config.toml
head_dim = 32
norm = "rmsnorm"
rope_fraction = 1.0
qk_norm = true
optimizer = "adamw"
lr_head = 0.00582
warmup_steps = 267
final_lr_fraction = 0.0
Each number is 128 + 24 x the weight over its row's rms, rounded and kept within 0 to 255. Layers, rows and columns count from 0. Numbers have three digits each. The size before them is the row's rms in percent of the matrix's.

# layer 5 MLP gate, 1536x384, rms 0.0707, rows 1344-1392, columns 192-287
103:149154102160111154139106153163113115104134113107127127118108090109134174174175156162158159180139150102073122150140150123123122103106111119121128124136160126144148137103128135177150162142105108136161147138111082126125135166145128141117109144124172117170138106101095154135117115120150139107
100:121142119144135151119118132080086113086157134096097087054108092100114138151119152113135126114099130115097113165122175096121147123124140152115146125104116105133160143177147169148123160117087142118123140132126117162125125094110141143123059108070154122161104126086112135125162129121135124147
094:165161127096115103128145107172100122108084134158110088147093153142161152129136171162167163131132106115133157174099144149070103156151139142158159100144083097096137157155126144155124173141170114126147136097092144157149166132121097128111128125119156119135140105115111170101159127176123132115
095:124130094123137125138096127127140121159123131122143105116111106115132139106125183134141089093144142151145120127153112135165113093109107112105159130122134129096125138153114135127172114080133132126137090147121121139167101131104123151130109100075133134159136134124126162143125130137131147191
100:123087129158114121121168096134130150107106166132129090151116132112132164114101128144140132130123134147146114174135109125147157098130111150152173108115124120140109147085124118180175131137144165115094095142097085105118148122102084155122108124110137135155152104099121107159109176145084129126
089:127149140112141094086134141138102189101105133096109111142143188116086142171084126106142141131128122101108180136119131110164141147146110137128098156108097120141126127142146135168192141112133127135145130170134108130172133153126128127120114111142104147137143140133112163142152122121166156129
097:113105130129127129138125096128155130085137157158123122142117147152178151173142171125179120147121143110138122104105167089088162124112131169116147121189139147097112139143111137091134167154098108109093107137139095147151140137109142117119112122138167112150122128133143138114083075157111178142
105:118090111133158123153161143142138123126146137093114102120111116117121149158156099134094090078124185132152110140144111144168128089105121147133138108129115113125140107127108168140136187120171145114104154129070095110128141089110143138208101087129109165117107130141118099095093118103128154162
097:111138118123122082126159137139123159114097092130183134096133150146120154141127143111197080103131101145121113134152100139129137149142155111130131074085127121107085160131109129130127142136127170159125142137132154141144179127161119119099096125148109158138118148099134116120126157145147127104
089:138125098115151131122151096117130104121138120111123072099095112139117140136125120154154099110152131134186106145120119128124126084108156167111132109116141149107152158100121184170148102149120126088154125093136140132108121111082098107111095086101159123171132089132122186102136111134103124109
100:139145086122128130121152136120122121118147087145107126127117115104160170136129099126158127110141127150121143145143129132124102148105144140128137113144081157170159136136090122149160120164150135106149126098170113157175129131155169139116125136116131175130153117109104212157121142104113130131
098:101153109149127124135109132160111121089112114108109124118154146120147138160134145128104126138093163189119138138121101147161118132074162167156100124120094145118110115119109134157160123125157119120121145105103042137146135107111085083139144112150129111143139143155130134102160127158119112137
098:120138100126178153147128126097127137102123083131129143127078085153152170130156126150172119113103143135135174119112105131113139126142160115128146133161125178115117154141122111125124133147107139099131126108108110130176141129143106108155158122099141179125137111130116153118115096074152120110
095:120105114099138181120145124158110088115149100118146110101126119116182174111153114104119117149101112141143106076075159112149139135138104140123104103120136133104144133103077083090100153112088154119146109093106072106141117151096130123115143117112132136144171087093159143110170108182123161165
104:139133079157139144131138135137139138079119129147125149131086137128119133161137136140110168133113110083116148115109093132101091112133137174174125129119136117119176127151118136145169158135116137142153152134114114103116118137124101120119114096128135132181162132158133168124142168128143156156
103:197095083106142128149136155119172094111104105127175119099151152102119160137149138116133136121128099142109116140169151109162138100118125124103152098153098123095107164142091113124122111131145157111136093141154143085139126137125101113134140114091152113152119123136139129146142138169149118117
103:178154131099123137118179164160130112127108143131168098113167122142149120169143099134139087149124157150145142107086148144101166088089143099137169135136133129110168171124128122110133078132166123114150144117142135111136169128089162142065117108122153121128154131152103104100135099097125119165
105:103144110167130117090149103139141088128142104159105135074099199105135145142151083162119147090133139161106151110142114129149132095151140115129138120090110140091139147114129172150153129127135190123132123186135136123133150106113103127146139106114085143129169104115166144056125145137113134121
107:108107076148118123106151066199145153133108127121129166127099134110086196150196117116135114141104123121105131131128108133128117088142129173119143131138115154122124153176089152134144166098118124117113154141105108122121132132114112134131102177150160143128118104180126136111110111126137138119
103:105138097115177104147129121099114064087156120119114141126160117116099161136108120131130114127132137134134126128149093132119142154174098116094116161143104100078136099132069140103107133126167121115173152171117127142079112147157091139131099144099146122157124117135101139145135165155150147185
103:112151103118173131109091167175179120087128119131178126145112090124122141140158116113130114187117159132151093167073140140115145114139138126162120131118156134118146140128105120141109102125141177164182129117105098098136132158126114141114087157108081115119119099118111126160168135154130138126
104:107163091152132109106114170145161133150092100127126140133131144147140118183141134125135112152073152149151132154083101157139153139078119110180140130106137167136180140167132181136160151104150149101113103130087088122166144155123133139123129102106154110149118108087105115107124128068180120109
105:105148085121136110118127131120099134124123130110102136144135149159199207175116139118192124099107122133112112137112122102091164149129110075122097084124135094075102141126122109119133136107156130107158110089153138077143118111128108155133125135104177116172124153162112134141156173156140129155
106:132116099139164131116111100134142126156140106085175115149144114095119169125139120165151146137129130099118163141153110093161114104140126112113108103124123151135127177167112099143126177117146135101148084154127137126143145073107132152116108129097173109156165091109118126117131150107152131142
103:121126108164142121121118111129093089110137128118159141102156154154147168157114130126174163136111142137128160115081092142138116127123098105155121150105122122141121158093125113123107148107144104147107130144072115141182155107124125142171121121135154137167133108088163155135075154142150126096
094:144113128128105106147153116153119118141150120127142124122082136108097143126125159072157130137138143147115130108122124124115146119086109152162069131141074138168124130130161131186138125082125153133126096122144122144107122135130099109098095118145181114107121145180119124149103081105079153150
094:107087126130132115128170125149156106170128103117135079087144134136133143083123119124129137100079134157157133107131078122134126145160156082123102140192112113140131143125151153134098166106098116152125179130138153098146140144095157135133127138127146120133137087150134127117130148112130160128
093:141130108132125151141125110166102145111126120143156150137135183156144161150158133132111136120132120100102163072159145099099081128116095146142162145080128111134135119105105124102128128119110148101127051129084066160147131109115148162146112145134142120152136111154111097110161115163137158142
099:090115097113146115120099165145114088117094141125160111091118114155100125200163153106164146102064115113119130128120130111140089097113162164107161120156163139090135127100137114136135120106114105134138106115093102094130135140105125123142112129131125127149153119169134113129161124149118144118
097:075157118147142100127149137107150101117141071065157117112153108153115130093109142163120139117104157156110096135169106099138082138156173107111095129122174154115079183118099153102126159101103111068124155131133128133157140121078133112167141133140113102135117108109162138139122150179140125110
109:137154079149119122083119126100123135098124118136134094088102100100095146163145121145129123152113117118151107163144148102123128101085132135165193185136143149137113145096117135152118143138128133100165129120104112109170164121096119089103121097096166091149104115150139171063127142118147104121
107:155126124142118120095099132103087120084151138123119097109134122167175107178123143112151112118078159160136156140133149155142139130138148143134131119177134141093114154143111126129152081156134133117131115113148115099141104138162085083130130153129108130147117111122133147108114151126112120140
102:074139113093135119110122121156139079153147100108121135128105098115089195146144145139109136129108152111138129125165110127144122159171137129152083171105123156106127163148111111116156108141127145121135121160123109128100148101110099156136144111122127115101156108137165135097126152162092131106
088:127160117121155101136160134157133081127115129145140092081122133154092170119116107115143149135153121087112107079123126118127131108146106106097139077156159139129135148101140187180110122154130188159115181150140142167164114141098105113096089100109139089142118092170116132147154143143133186144
093:101125133087100124131146139138105056103142092130146132092138114126104134138161110183128101117147144166125101147132108146145130142098145129125128152107138165094103155118099088165151142120134130137106124166113134178168135140125124134081099130092113139100121107078141162099136150128141110157
102:134116103132108155082109115142147134122086138124133108093142144163171140121118095133151074138150150119118146142080145109155124122087132127120143189098112090102123142139098136134142124122119122124124103118138093101102110118116111150161082176124146102153152114118134116075118102114103105102
104:097151105105139132105132082132103125132147122137131117102071100142127134180197112136142116181123117123159144136150139141107130112080161147099132107168098151093143138157132097132112137099135132151157157105125112158136167124120086084105137174133136136163169090140107183145170102133107155144
104:115127125165120129099150131099153149126090098101130119161104115129125077126098109133160127085130162195134151116103096154112141120123203111169112110130132155151116127120124167109135096121123186139161139152105093146182153130142155135143131143136114142093137073104132137107149160124106151129
101:138141117094124162122095121163129119113106135160176120065112145153102119209128132124140084106139132167112103159132132134124148104164128154162128131100105134126133125135113101136189124150088157144131071063145139142157128142080076122123126158119152169106093110110164097118141126138148089121
107:129170102160121117129135112145134104137142148125129149103127149142124140167095157110131114174155115136135183146131135122138081088115134142118116145095130115104142194140118119123119146145102170124163153146109117142209098111140120150152109082149140108143177104171105131140145078106085150144
102:143102084115157084123119144096193139144137112122113122098116152112152152119135112117158098120155136112120105151132125134148131103126134114136153083092134095123147127140132105141141135149163161127115146112170145097130120124123112140147139076106160110121118133168097107085159126129138128182
101:077144118102102131134137171128119147150161145129113161083165132095111149135111107111161112134142088171124114154112125119124106173105156095142133167130142095132134121144151129125150172135168134103142133109131107110122169120142134106081141099129089124156159140104143143141147133144119127103
099:102116086145133132118147140210149165107133132161094116113154109140136128098125123136119118139135096092130112110136119148136132124145121190134160137132155101118171139135114138161145144106122128128122142128133132087148109128112134113149079153106153093144125160106135107171134133172063162149
104:136104102102152113082120114144158134112101119090104100133114132129119113165138111123150113073089150153100126133148103132136149110133134147151121130081106120130167146131123137205161162152155134102072100142139143100140158145122102118116114125107128145122146096168145131115134135132115148148
088:119127112116123122123111138134109143067133150091104138085132123159150130154110148124128153100120132154126106121105150123149084117138198156168103154149176122112175154142119144135136104144149123113174159149096157170150132111136104126154169144132135132148108146108116123199147108142116161132
103:119128125139182145148125112116162103112056152131101166129134089132153122130124163159134149134153123117199088119135096121097141100119132142136119116143146167113122162160164158151133140135147141125151133123110116092145195124107102127119143098136167136132139116134126139087132098174148140116
099:123130125159138103107136122121117109127076120114136156181128152115132142156136155131126154141136142115136149132124125111116103111113142127164109134112097178120114136141152157105101149066113099118156104114124135095110070117139139153128117117143180115131167113138115155116110126158148140116
104:156155121153153082115167107139167114126127117141120140104119127140116144169141124135107144115143126100119142143144120124141118045142160124094146141107126126124121165101099207127163149127162160091114147144096094161136200115086114116115110120137110126149124110129110114110119101138118180107
097:104130100122154117070123101191144082106133138109140137143168142118125151137172153114166173093163122097129157117153155115125138125131116148141134121146086105134146116146120145154129164112129123102107102166147144077165106136124143146098116156148158102165121121150123123152121094118106136115
# layer 5 MLP up, 1536x384, rms 0.0717, rows 1344-1391, columns 192-287
100:170105143126152151139134145167122128103130113091125104135142104127128161087196157148134137132129083121110140087136151118111109098113097146135155126157113098143121138135109114111118147151108109146136104089128104113145092137125134115098120134113143107131075112121094125116130138153129113135
098:162187125116112147128114161139122148162146133117088129156117149119136133112117142129146134092172137188123164170146138132066125105108137135171099142147154107108158147144130142182134122177099112089131120112113133152129126118145167122056120084100149130110145150120120131147114091158133170142
094:159115129095136082117123075117111132129144113130120095152123076155136110131151170101159157090136138084112117151118156154091099180168059105144126134106116127107132178121142148146100132143175086111126118092146154106096159105154153117104126114183147136131085084127095168115092141135133085135
098:128122142152112153134130121135106149076136121117151141123144129145151180143140102110094111117129113108132111172075134141115135146167140117155118142110172123121139118103104131109116155137123129142165119090100091122121145121133113104149133165145125128138143100110127106143129146142140106111
106:166143121112144132098128114126124143135108143127122135129137095153145098139149162121117129089147166113133085078097135148134152103130121139124142138118149175126130143134101130093134127080103088082130124141155118109079109098106113135105095137148164128109115121109148168127144126161110133102
084:121136122135163157104155163134100137089109106139109093140161160133140135148147146114144171142133142151120119145118143129140125178096178131124156120154158147120117112142110151129181127121129112099142101141133100104172177134136146152146146103156111094130128156133069121121103130142137084160
095:125164111067113094083109161084101118113156110113130119135099121158163127115092117150129108151118080078154103157142130111103115109155109136156129107105146087068112117155143110130128134172143135099145111122126124146114118128155146133134100129127112159127120109150092151155137157111189164136
114:136170123107149129121109135129117147113147133130170096137170146145180133123153132195094111098131146109175115087126128116164114149106117116128136099147152164133152103161166075128120176100133114133100096132114122133106122099104142144179113155155153152167107134077133100134087126131141112137
093:149125131130099118089085152129085128144079076113098083122113130125103107129130127101144159124115100136117132173150085151087162146115165133137149120108112131132124128145099139123131123154140115105124133084143145161143176147130126120110138098145143149133079097149139110110136134136146126085
103:126105113134156130130153136084138112147119127128097093114085113152124129113094137134147107105105144155191107135118123119125105120150175107100132125108132152107106130141178117140114140106096123128121165124111148137119097042115118123148139098092087127159149101161148143136137133098133143111
096:156110110108094121136139106110190114165110148104144161123106124146145149087132128105087163105123135070133118110141139145108149082124131132135171108105094146123153134096148175112150139112127166093144106171110125141147163108083130124132122133111122067141139126130183106072173099119140132100
103:131124129108090093140129118137181123126093142118128131129109097107141104173101102117128073139141135116103132147131115096124139117130133114147142095135077144131162111092119110141132103129180143093118142102144091109176101129150106122129118109142130134135135124100101123117162141145093136134
097:116133143076141169130130107137137101136176150149119162148112098132164147142153128101137124147142154165122126103134124131141138153152145118120127175184116157190078094112145091123106121165107088153136137121126135145137116142127154100107138127136148134097157157106176139166116150123117104125
100:123118126136129110128115149163110137144134128121179147104069124142149096150146116148143116230099134115123181104098125124131120134103075116142100146181123144132124111093121086126143163082136109095118104107150116115117152134129127152151144148136155113147174092128129143147069092161140066098
112:110119146111123134143132087122151104141094148097158115159126126139180173111155134164101144130145108146123133086166110143185092120134126114122109094136105175119133113105138106084110110111129136126102102165123178132102116116108162134155174135137155168124148151142112142112115103113082130155
099:144120134138148110147152128117141125150157153101177123163158125119129148134109085109047170108081123102125129144111123148161119131184081140128133123095126116116138125149135135147138133111125173162112121106116141126110083166114114158106116087123125137110103142152115120065119103131165113128
097:148122119102134159140129120125116145116140106077123117113108130154116143144192137183160115141108131114155152125138102133130109134124115124120126124123164119158105143157129158156094147159118098114155127103147128128164128087143116164132142136146140165136117164164120156103147079150157133151
099:141112142109148124132127111165138150114102157167178156136113145099073115150124109167116148127195108108106096134097132112169099111133100104127156107089131122154124137142094141147134134114145121142137113148133174138163151123127106161154141097126102088098131111166157144108138108114189124150
125:125153136109115135190134151102106102111104143104132090144142116118143151137131104165130121128136103092161120111134107118182104150143129116142158105078150110115139124088123114137164132132117152117134105193125137153164145169135139108123159114089071082132151134100112129134140156161149105148
098:106121119119111132144093120123151097126126162126164148109099139122162143131150097111097079131137158107167107138109137155134138114113119138092150125131160108105097133137113132162092148136161137129116099169147113133117157129113145115146113129158143099118184120144133136075122115125112104140
100:113164113122108122126105121142127127170100204143154156127173117088106131158140148117133120134082134129094116134132171132096142137105143143099137136121149126102116096131154119110105154123170146151139144172148110139097174153092140115126135133143140120168143113158170133134124115107142121163
107:134124124095123132161086087128126103139153176116137106117125139150147113114114163084113105139141112134079151132153120141175135136090117133059113106153112103137084150113115119128128079145143149119118114147164124137091135136099095127068127105153136163146151165145104148135158149153129100084
104:128116137143175120145165123127136147126108147093108096141124087094134151141115129147130135121090121133157124133145111094128108092131115149155162098137109093171145190173166153138106115146141153100114155110118145205117078170097140113119120134140138152101131112073142103105122110117153159140
108:116174117125126142150109153099189121143163116146139138126096141106115105135139129131121135109139147091098174058144130123132147131124128100144125135164137146105105146089109127142123114106153142152146095142177113109189154150129133184135116114135141116123133105120151133109180138101143149141
107:107114124127117173124150112113149146114124145116091092089108146126143144142174135155134136113114120164153128142145167134073119128101132139125127144102143136133088130154117119110159145164074130125151124105128103136124157127113160162166123148137131129142129125145112116129156104110148080126
089:115114123123130113156108133109122146112123101130159144107064170090115156131089129105147135170156140112169088141193112152100092133152165156178119111139138088143136113185134118108133090104144143127082166146126120152127120149133090128151140135115149137096106156128126060137098115106119105145
093:166127126161123138116131146121150150148141100088102160157115127110191138108113119118124125113129126128127174140142150116152118148128121112136173141094073150109112137126147118142146135084140141137125107132135113123162081116139174126108115145127135101129127124079123142091104155158121140093
089:155147137134128087122178098108116172090129149172139144158121132118119101112106145118111112122151109132078113111159147086112133120115134144153182155113112104142119087094142123162148131179141141143099127175101106158132080088170127141084159144162127084143100147152103127110159106164123162130
096:141136143118103127084081174129134134149123160122120113108122141129119119140164184182109127115123134137108099173112142152123106116126149139112119109122137147113165138106150131166128107131064081118152097122104114133127143098151117121129118108168142086114132135129099118122098104100146113134
096:153107127157131102128137152113098148125107093138118129125134150118129142116108147132131136108146106106140135124120179104112168105136116133137141125097123148173133123142136146170148129102123141121121116110114123108118131109104134133142142136110118135135164154115149145118127126116112084131
111:112073156167136114137127112105130099152123147107136116134161140162160099146161099118101095110123173128093154131105118111150135121153148128129108132120150112135127095137140130100107157086131107131098128154134130138138116138119124132140113111163125134141159117116152141169108141149134135160
112:130133123150200141145121126130071146103119121092118103143132140135134098195156131148132079108087126130147145122089170124152152118193141091143099134104148102131117101170108127143160123111139151137113112185138131099149152115111131139108142140127110157182173140070104135148099113139142125114
099:108136153124117114174117096130108143140134080117152124120138118153109146117101134146128110100092135100112123181128115147095106144180114093155116145123133083135157134138129131138128139110096163078095110156090155090126112130138104149153169104107109151116168129102124153099089153121171123068
086:088116120134114153101110112139098175104127115132117127146097122131164152160124151119122115176124147202119139113132115112131120133108169135141138204128109169115122104172117093156175131126109086104139126127107106077137186136139121111114103105156120150144129147127143139108085116109161102132
103:077126126077136112118135108137139141130180132117147111133156092125090142131120151141101121164086146155110122162120163124124148114159164105131172101185138110126147125188148134095126150120152152115097125151088135124130169135151160162111155114108123117144089161170101098112105124156133137148
100:147136152123134110139150124145106106103140106093147068127127136124085109129108134139071152128094093107120116159124113116116144166180135103147076115090146150111140131157064131130136098122101152184126174128138145124128130139154124115112106133110089142078108101088117146136169173153147124107
102:107105127123119161157140151130224139108127119108110117136134149129152122131110137118116061139168166184156153117148098111121150119122125120154122123124232163142087146150138121129143128190098087079158090110147139118153089130112125132082126099126109140107114099124176154135111151140131148123
101:161129139145131119131136111142111113129087103116116167111125065125134131137159122147119129099146150139136124127143155128153131098115149124129147092139085117121097113138145132130123107119089149150131085104125150078151163087144118123189159181123103131119115121133128121093101122143152100131
106:121111113104129139124127121111160120142109130150112160111100125115112135144165090184109095105153147137060153103108094112168164151093122133123135125104131143149168099127121129148129130144085084133152117141131138146112136061094130145125107112120138088143125117144153117103144083129145141132
115:137110108110094153084130156115116101105127136114116119172146094151143135135096155108124076137130138105113130152135147157074131164138129091158087172145142128079145146093154131104141122110145097122090102151125163116079089085134099133118091142127129101132112170112108141152109164120121153145
097:123134139152083159108145110135091095111103110133084129192110133119142103105181119150149147121119112156121147172094122122131108155131085161140155109114134125157121162153091147102108160132077112102119112124091103123127121135097126104118126126123127098155127108110143134130128126118141162100
095:134113115147090089096147158128108147109124141116091110155151148140158116105142129134114106124148138179144115154179108133154146123139152157187138134155160160150144122120119162114166163129128139084166163102128130076132122133093147094118121124118145144147141173146117126133108106136131111110
099:105145138103120137126087105153109140098158104153129077133120098144154149103103193110116119138160144136114142183121151126142132133117137144167121111155178072152119092144128145126140175123089107107120121163116138141120130126122119094107130114121064102139118112056119148173122158138143121123
109:164101124130174130158135155124142132113083145115122120115059064161142135170144144133152099137116153133116105142134110079127135069121081144095157131118069105119127148173128141164166160119130132122073101148080141150117092130143128114093092125130131157146102134122110099174122125111152115134
091:132155124121133151112148145110161133105063115147176122131129134102149159127163109145141097156147094116136177080141110118131157115125080105099112100084103152155080150105112133111125175093130157132107127118109105109163113139095127178156108132136124122131177094141138146059094100099127093118
104:172142128132095135067177152129116145159149119148157165125123152114143151134135096152124122107125135140169184102156081140149132101096137173160133172119123138139186138115119130163155121138166117173113170129117110145109109107091125107160116120121172135130158135129102098137099160173128122126
099:131167131084128114111148085116072119146104129130109120109116139116177139135113130137116068104114164121118111111151142141130121135190159126077123137107094138154100123100128104135124112116171145120092115150153136146140166119165125143144100155139148139104141154140141135159104126124142142157
104:177137146110155123168133138156135112128154135113143153104159184102143118150093148109127147104115150114117133119124138140129111136143152172124120094096089119154098144163159140120165159136152127138106173153109124162154153143130161150090147130098101110107134172175096115148103148094123127115
# layer 5 MLP down (transposed), 1536x384, rms 0.0548, rows 1344-1391, columns 192-287
095:097147115169130112081168124127122155122114113144127126146149153109124088181124141141140126094141103126096078135139135149135145077124124110148137137120113154118138109099173144098112127146117133114129134134124116135133096098137137136144156156164159143106113127182158116118151110091125129162
095:117109136136154137109146129107153100164158084152186133146128136141116131114168094150099158134142155115133117154107125168111110153118164116120137111136107090142108090128127154136118120064155143131151160116100127148135126186144119131170142127140097171096133141114104112101145138150107140139
094:110084142133129119096149086075175175133158115123123125112143099112113124080120097138114137151126125114114110096100135102169162133110106109123096150153179171162134088107174130129123132111135138137116108126175144055132107127147123109108095103158141124091091106101195114158073114117139107142
099:084123088122111112094109133143125152100130132124177099101098102126155126151128129152099103128179149143186105094135093097156129113142134105163093117089180108100156154161095118102119113117111139139144103150096121123139154066105157144119103127112124154161171101109139162143114103122124149162
102:078144109104127120153148143143109176126164136115122116099166132191083104134174138123156115097106155141103129102090134145124140113071149118092100116124161158149117127129150149135133107148153159112129099171138101089130192128136145149103135140113108133132139115107162120090138129144096132132
088:115134141121159151137145133107134132179145126164095138155129095142100111098117117146129119157140101103130156153110111150126122100153107131145141165108121139146134151117234118119154092131133134134121148169123086169146154152115137117107130155086157139117065110121109123147155149126108148138
097:138112120148124124140124149119130087146113124127138148132123163150110125112167128144163117112128124152105134142147153141136131137105125119124099126152121169094102129119122070097144133119162127126129107119112168149153151083114131115146110142145156092145115127138144086107101139188101138127
109:056120156057114112130132136140093117132101118112130111137129116120085108118115097125108109127112107162140171116169146140133159161117125139157116146119122112121150084153171137129107101179132124102092141132148146131150142153112115118117156123147132078182118106070114127114107092134124119131
098:155108167083125100122138111153141153160130153118112148072106124117085111095112133130127125120126104078127074124161134162096139100152122099144101145154126126182149119112187134127125139178142136125104109106132123111131148135106127141109144152120098155112109115106149151101107141092114118151
095:071128147089171111151092159108122114155084116116137179099169147137093094136080157118124101108095177157104123141068152153153148157144099111103095138170158124109100099135115132110116156125129110157138163174143134093105142087167106158160097164131084140139120126132173119160161128093131069135
100:147176090133135087143163128149125099104152112120171104123142161098123114137146144117136095115165075154131126137093126116079064140113105151081135139113134133141102146112136164144142113139103081058149139103143087135158088112144096103122098094158173157066132112134110144117109127117152098118
107:122123150135104151124117151109160164096131165133142123135109130157124120106086117097143091130158089108145154087129095119171128155151128127130170115152082134146145077088069103131142093119109117143072113130144126102141118137119132141168155146120142163102139080126146143129114159091113120121
097:083109135105100119128122115160105136166133105172123132167137151120121081155142101106141143142154135131151129076187121109128108144160130130140136131092126111118105104124119116168104149132146102143105152168135129152092155108098164123072090151141135102116134107151144110135127163148125139142
096:146122115112130173177107139110109147141096145112096166113128163170105151167134125086117156129111107167135144160149099156098079094131111114116153161122087107124103102155155122131113086164147143117115105119154143117113132122117118110100154153161148128116109117150146108121112103114132076136
106:133152105099155147102133152137121149077122147150142085135166116122105145138141131084170129086134110125147116139145077111124093144115105201108126113138098144153113129098128116120116121135138104108138117140157101127141133148155112150119133100164156080129096125142179142138131102127128135122
101:129120178108174149170104122110125106137152139134138151122073134149126151115107124127173137143109084140116137144110126162127104123142107143111118088159086093145115103111182116137073147121115148115100125154119154068109158126092104149167145126132093099102121135144146147112161178118117138150
098:157140135083117145128125117183146118107126110142165121131090117134118147131100101146102128123148138165124091146110127143143132140150109096117120132117151162172125084124137133122139108160092131144120175184122150107157093102149124107153125139134122132157157170114170142093102127138119130071
100:132108148139076130137122137154167106125148134098118119155125125085135127117112152101138152116068116100114149140129138153137156127134148118114099117129087123149158123166109106137135130116141111130137151118134133156109120150179157129101099110131140152138152114088123109156109089100153116126
110:147131090132138107103107162094146114120138135131143116138124148171141114096156113122157131128126104092124134118071128146123166093148097118163146114150136127130130146118092114112187113134106164093162158079095094176144133137151125117114128152159086132137124092131131121132115141139113118141
104:138127145126132147111120148112151152157127152153105116129135142121103129118151160090163130119146108147174121114108086120096099129174141107148130152124110112122163118133213153134139095124085145114111089110122138162127134118127130094133135127132165110147105116102155119145147151072147106115
103:128128114106114128116117126130116144127139119121131115122159108068128121144132136134111094124161149158169152094115116130090135112124133122122115128114123103158135154136092120113140129121087112131091087082153103189079105159154112127110094167109129149103132153167099137106147140136082103106
109:110176127144100134122145142156154127134093115142143098119097137115163141181115124124138117125162124114136121122087160097106124113130108082128108136106145100144167139144087090100137117144066099119126122120092095145123128135145111131117123147118142138142128146085115121143136127113148103120
102:090147112142132136124151159117084133104141104093132156160129138151092145153168102077149143130105144155115144140159062158174121154147142165130122151104143122138123136155100143142090090108149154090192141132139124153135107117095103136151136166125135096102122106194119129113151146176125110124
103:158148128121179143111093115134127108131130113147116104131119090156125101142162151118120150134137119131087151091122163136146117112073126086114127141133160125157132093105157146072137134142133099142100100152163137178089128138129123092123155094142163158099116108134166162126122139125151115138
106:102127110134103135134138123145151106097119118069154147127172128110117124161153135113113119162123135132106101136100071106111088117113178124141122135110184091142102115093119082158163131132116149094096114156107097116134149043148133122108095124169099151139128094119132139160170160147145094161
088:133147137144139105120112082152131127137131160094130158180212144094124157123144154118100091132142109119122143120142092154115177170101138133104162130099141174133096118099108134119144141192099097139160122124127129056189142140119143134139147140126093132151117122080115131154108180134148086114
089:117154159131212111079100113114158124147127117142079107138128099151094130127096136135120127141119088146147149119158177141107132140114125130134120135121108130166157139112124152152082099121136102140104103126110134149186139135129126107167121140119148124093124115164097099100108180106130126143
093:114118153133142124099119151108150101140145108149103117144146102125115116104128130119167141133116116112114116164098115113110167122152156080139115149148162162131156156118227139100130155089151129158122189137135150097122139120159099153107131086127128124102109149139129177128108136114090106077
096:107113102141122101066127159054103177158132149123115140148081091090100152087134119105127107128165147111120124138119175136151111128126095154157119123086127147177127134136175130198125104126119125120152111163112120107143090122122111111132100131144160128125088153149130096110125142110157152147
097:116144142158140095180135133101121130138141114147079145112142159123124106125150149140117101108114143157112116171156116092151108161104079157134153148099117133082110105157128112124201146110165107130159131123118105146109130111117158148152123154095161153151105117140114090149125144132147126133
110:118143122076148122182140129123145072161162119131136139129121109136132114121104110100112106127099125102133152113108100142117128162160102163116122140092124115116113089164148144118135165088133178115106133114129151118141125109142169110130126124136160128134104088132152156151108149105117118100
104:141086127152198072144122116108132068122119126132139141097119180121108147135132120141181106127107113117125118155104153100137136144156125134118113092148102119150093083138132101125120144108162150134095159121153152118127140140161182138091125111142148119109125126136124127116114149102111150146
103:117112110165143115142141138133171142127150114144081125119164142102129099115171114135143103165114150152123133094115157098105152100165124132113096097120155101094118121156122115151108119076135115150120134122127111129148141071147130144131091137149133131086155121134139100194126180076126114134
087:125141100102152141097109132133129128117110139151139096135111106167113193120146128139132073174129161160142136144139159090136091100098157163101128148147080156100139107100111138126118121143176094126125120132122131102157164146103115117142153095122147129126142135146133108102131172136150109147
102:103150141110141125101127144130105119136146156118152140160126077120133151119129159130129131166114117135101143129114158122147151122144143164098176144169149158136146122122095166107110138122132156123060086141120157116145156114119153165120112111130151074129075121133145106122109156151130142136
105:140115121144077133130144077151146149124111098111098117125154131110138165130123104173108116108168075110075145112159123106120133102112153163170094156161104113126151126143156117097161132168142119083152154121121128165144136157101122100084086180076091149157134111131113117090133136126135145141
103:135108156088134142115133121123114134137129108142125158123137117124147094143120152096116143108101162128105152100080168143106157111102079078139130182133154110128120093113135127113100197085137080093157132142120106096124131142105091107116115126149101133129080124129142143108117094126122120153
101:091153128143097107104137106082150125106097131116146098109055111105096158129164086124176154106119131071161112125141125114119057086092082162183129126138127151155112148141155103133091122120130131162146166111129107109127135115129106187122163106131143115202105129172100101131144095145143109150
109:151110088113127125140120136132128107189098095121130118146095139158140142126140125143066114133109148102135120159093123154137125178122122122119136136128158128143143148114148130108180143128117143106142110118119119146079127120129174122058157148161115130119121099137110100155143160131117145112
115:133187123115129102101134151112142155111105170113160084171121097128124101124087152101125062154126160099144143093129113143124170116101133059141075149123128128154096140128127130116085134110157135163122103163106139109086111133112106194159117114131103142191141142096115145119142108120109121153
099:122117138132091066156139131100091115053091125163069165110129143135150126118160133137107131126116121105114133119126142121119138082106120138121127128142134120074147120120089105137173115110135142093141094124105139159149131126109099138124101086094140072105103155146136120138137149147182150143
090:147136148114132130115119117115140083138074133113126134112131150131124097137106140128141149138102132109105153161113118127132109141148127145099125140133101146132129145122253096143108089104128118142105128136136125135111130127134130133136144129112107135109069105094162164134138153132104109124
098:150119107165156171126119114120197127152108128123128125121121101122114134116126149114109065136108100134180096136127099127137118116097116153085115122121110100109136111137145109131119153135142117140142130109145123108120137090082150113131161105153119120113121077114135129091142152132156168116
102:136112108147082160133103144149118109169131173114167158168139116086129108169131147130122145153101152160128118120116122145107156081100127138122143129141156121149161145100140127132142157090130146124119158069142123164119083133128157139112134164131153127123090148124126134134113109143136094134
095:128119082107167145133109100165142144111121107102138118096097149159153134135141112123129124116142160136153164105163125135158084143112132119145117169120138120110116136124057100133143125143125150129143157138046141134117088142127102144114162110144151101137194138146128118143146150132107129154
104:127133151130152104089128132106136149122177117140184114141151146102152078124112129108105121108136156122116173166160117147103125146103153109162089110138138104123101096134114116092086146100118146131117118095161110143116104108128100083185084108132168119127114134098105123138098130124117088172
099:146121092118063136122129119130113112176124181130143163158147152104170120132133163137142115160181154122117119146162105163142121124139101111075099090099109134050097144167111091136124140131151122161089102132115155117095104153107171128109124120130119099109128143155132147136112138100160154089
102:117126152130141133082163187139136103190125110148101158154139144129164130164152129168143104154140151162116135111119146113110133174157133169084171205152142129138116157097111162097169118136140138162138122159185108153113147132145157129109101107169154129161124151118114142129115081139106143089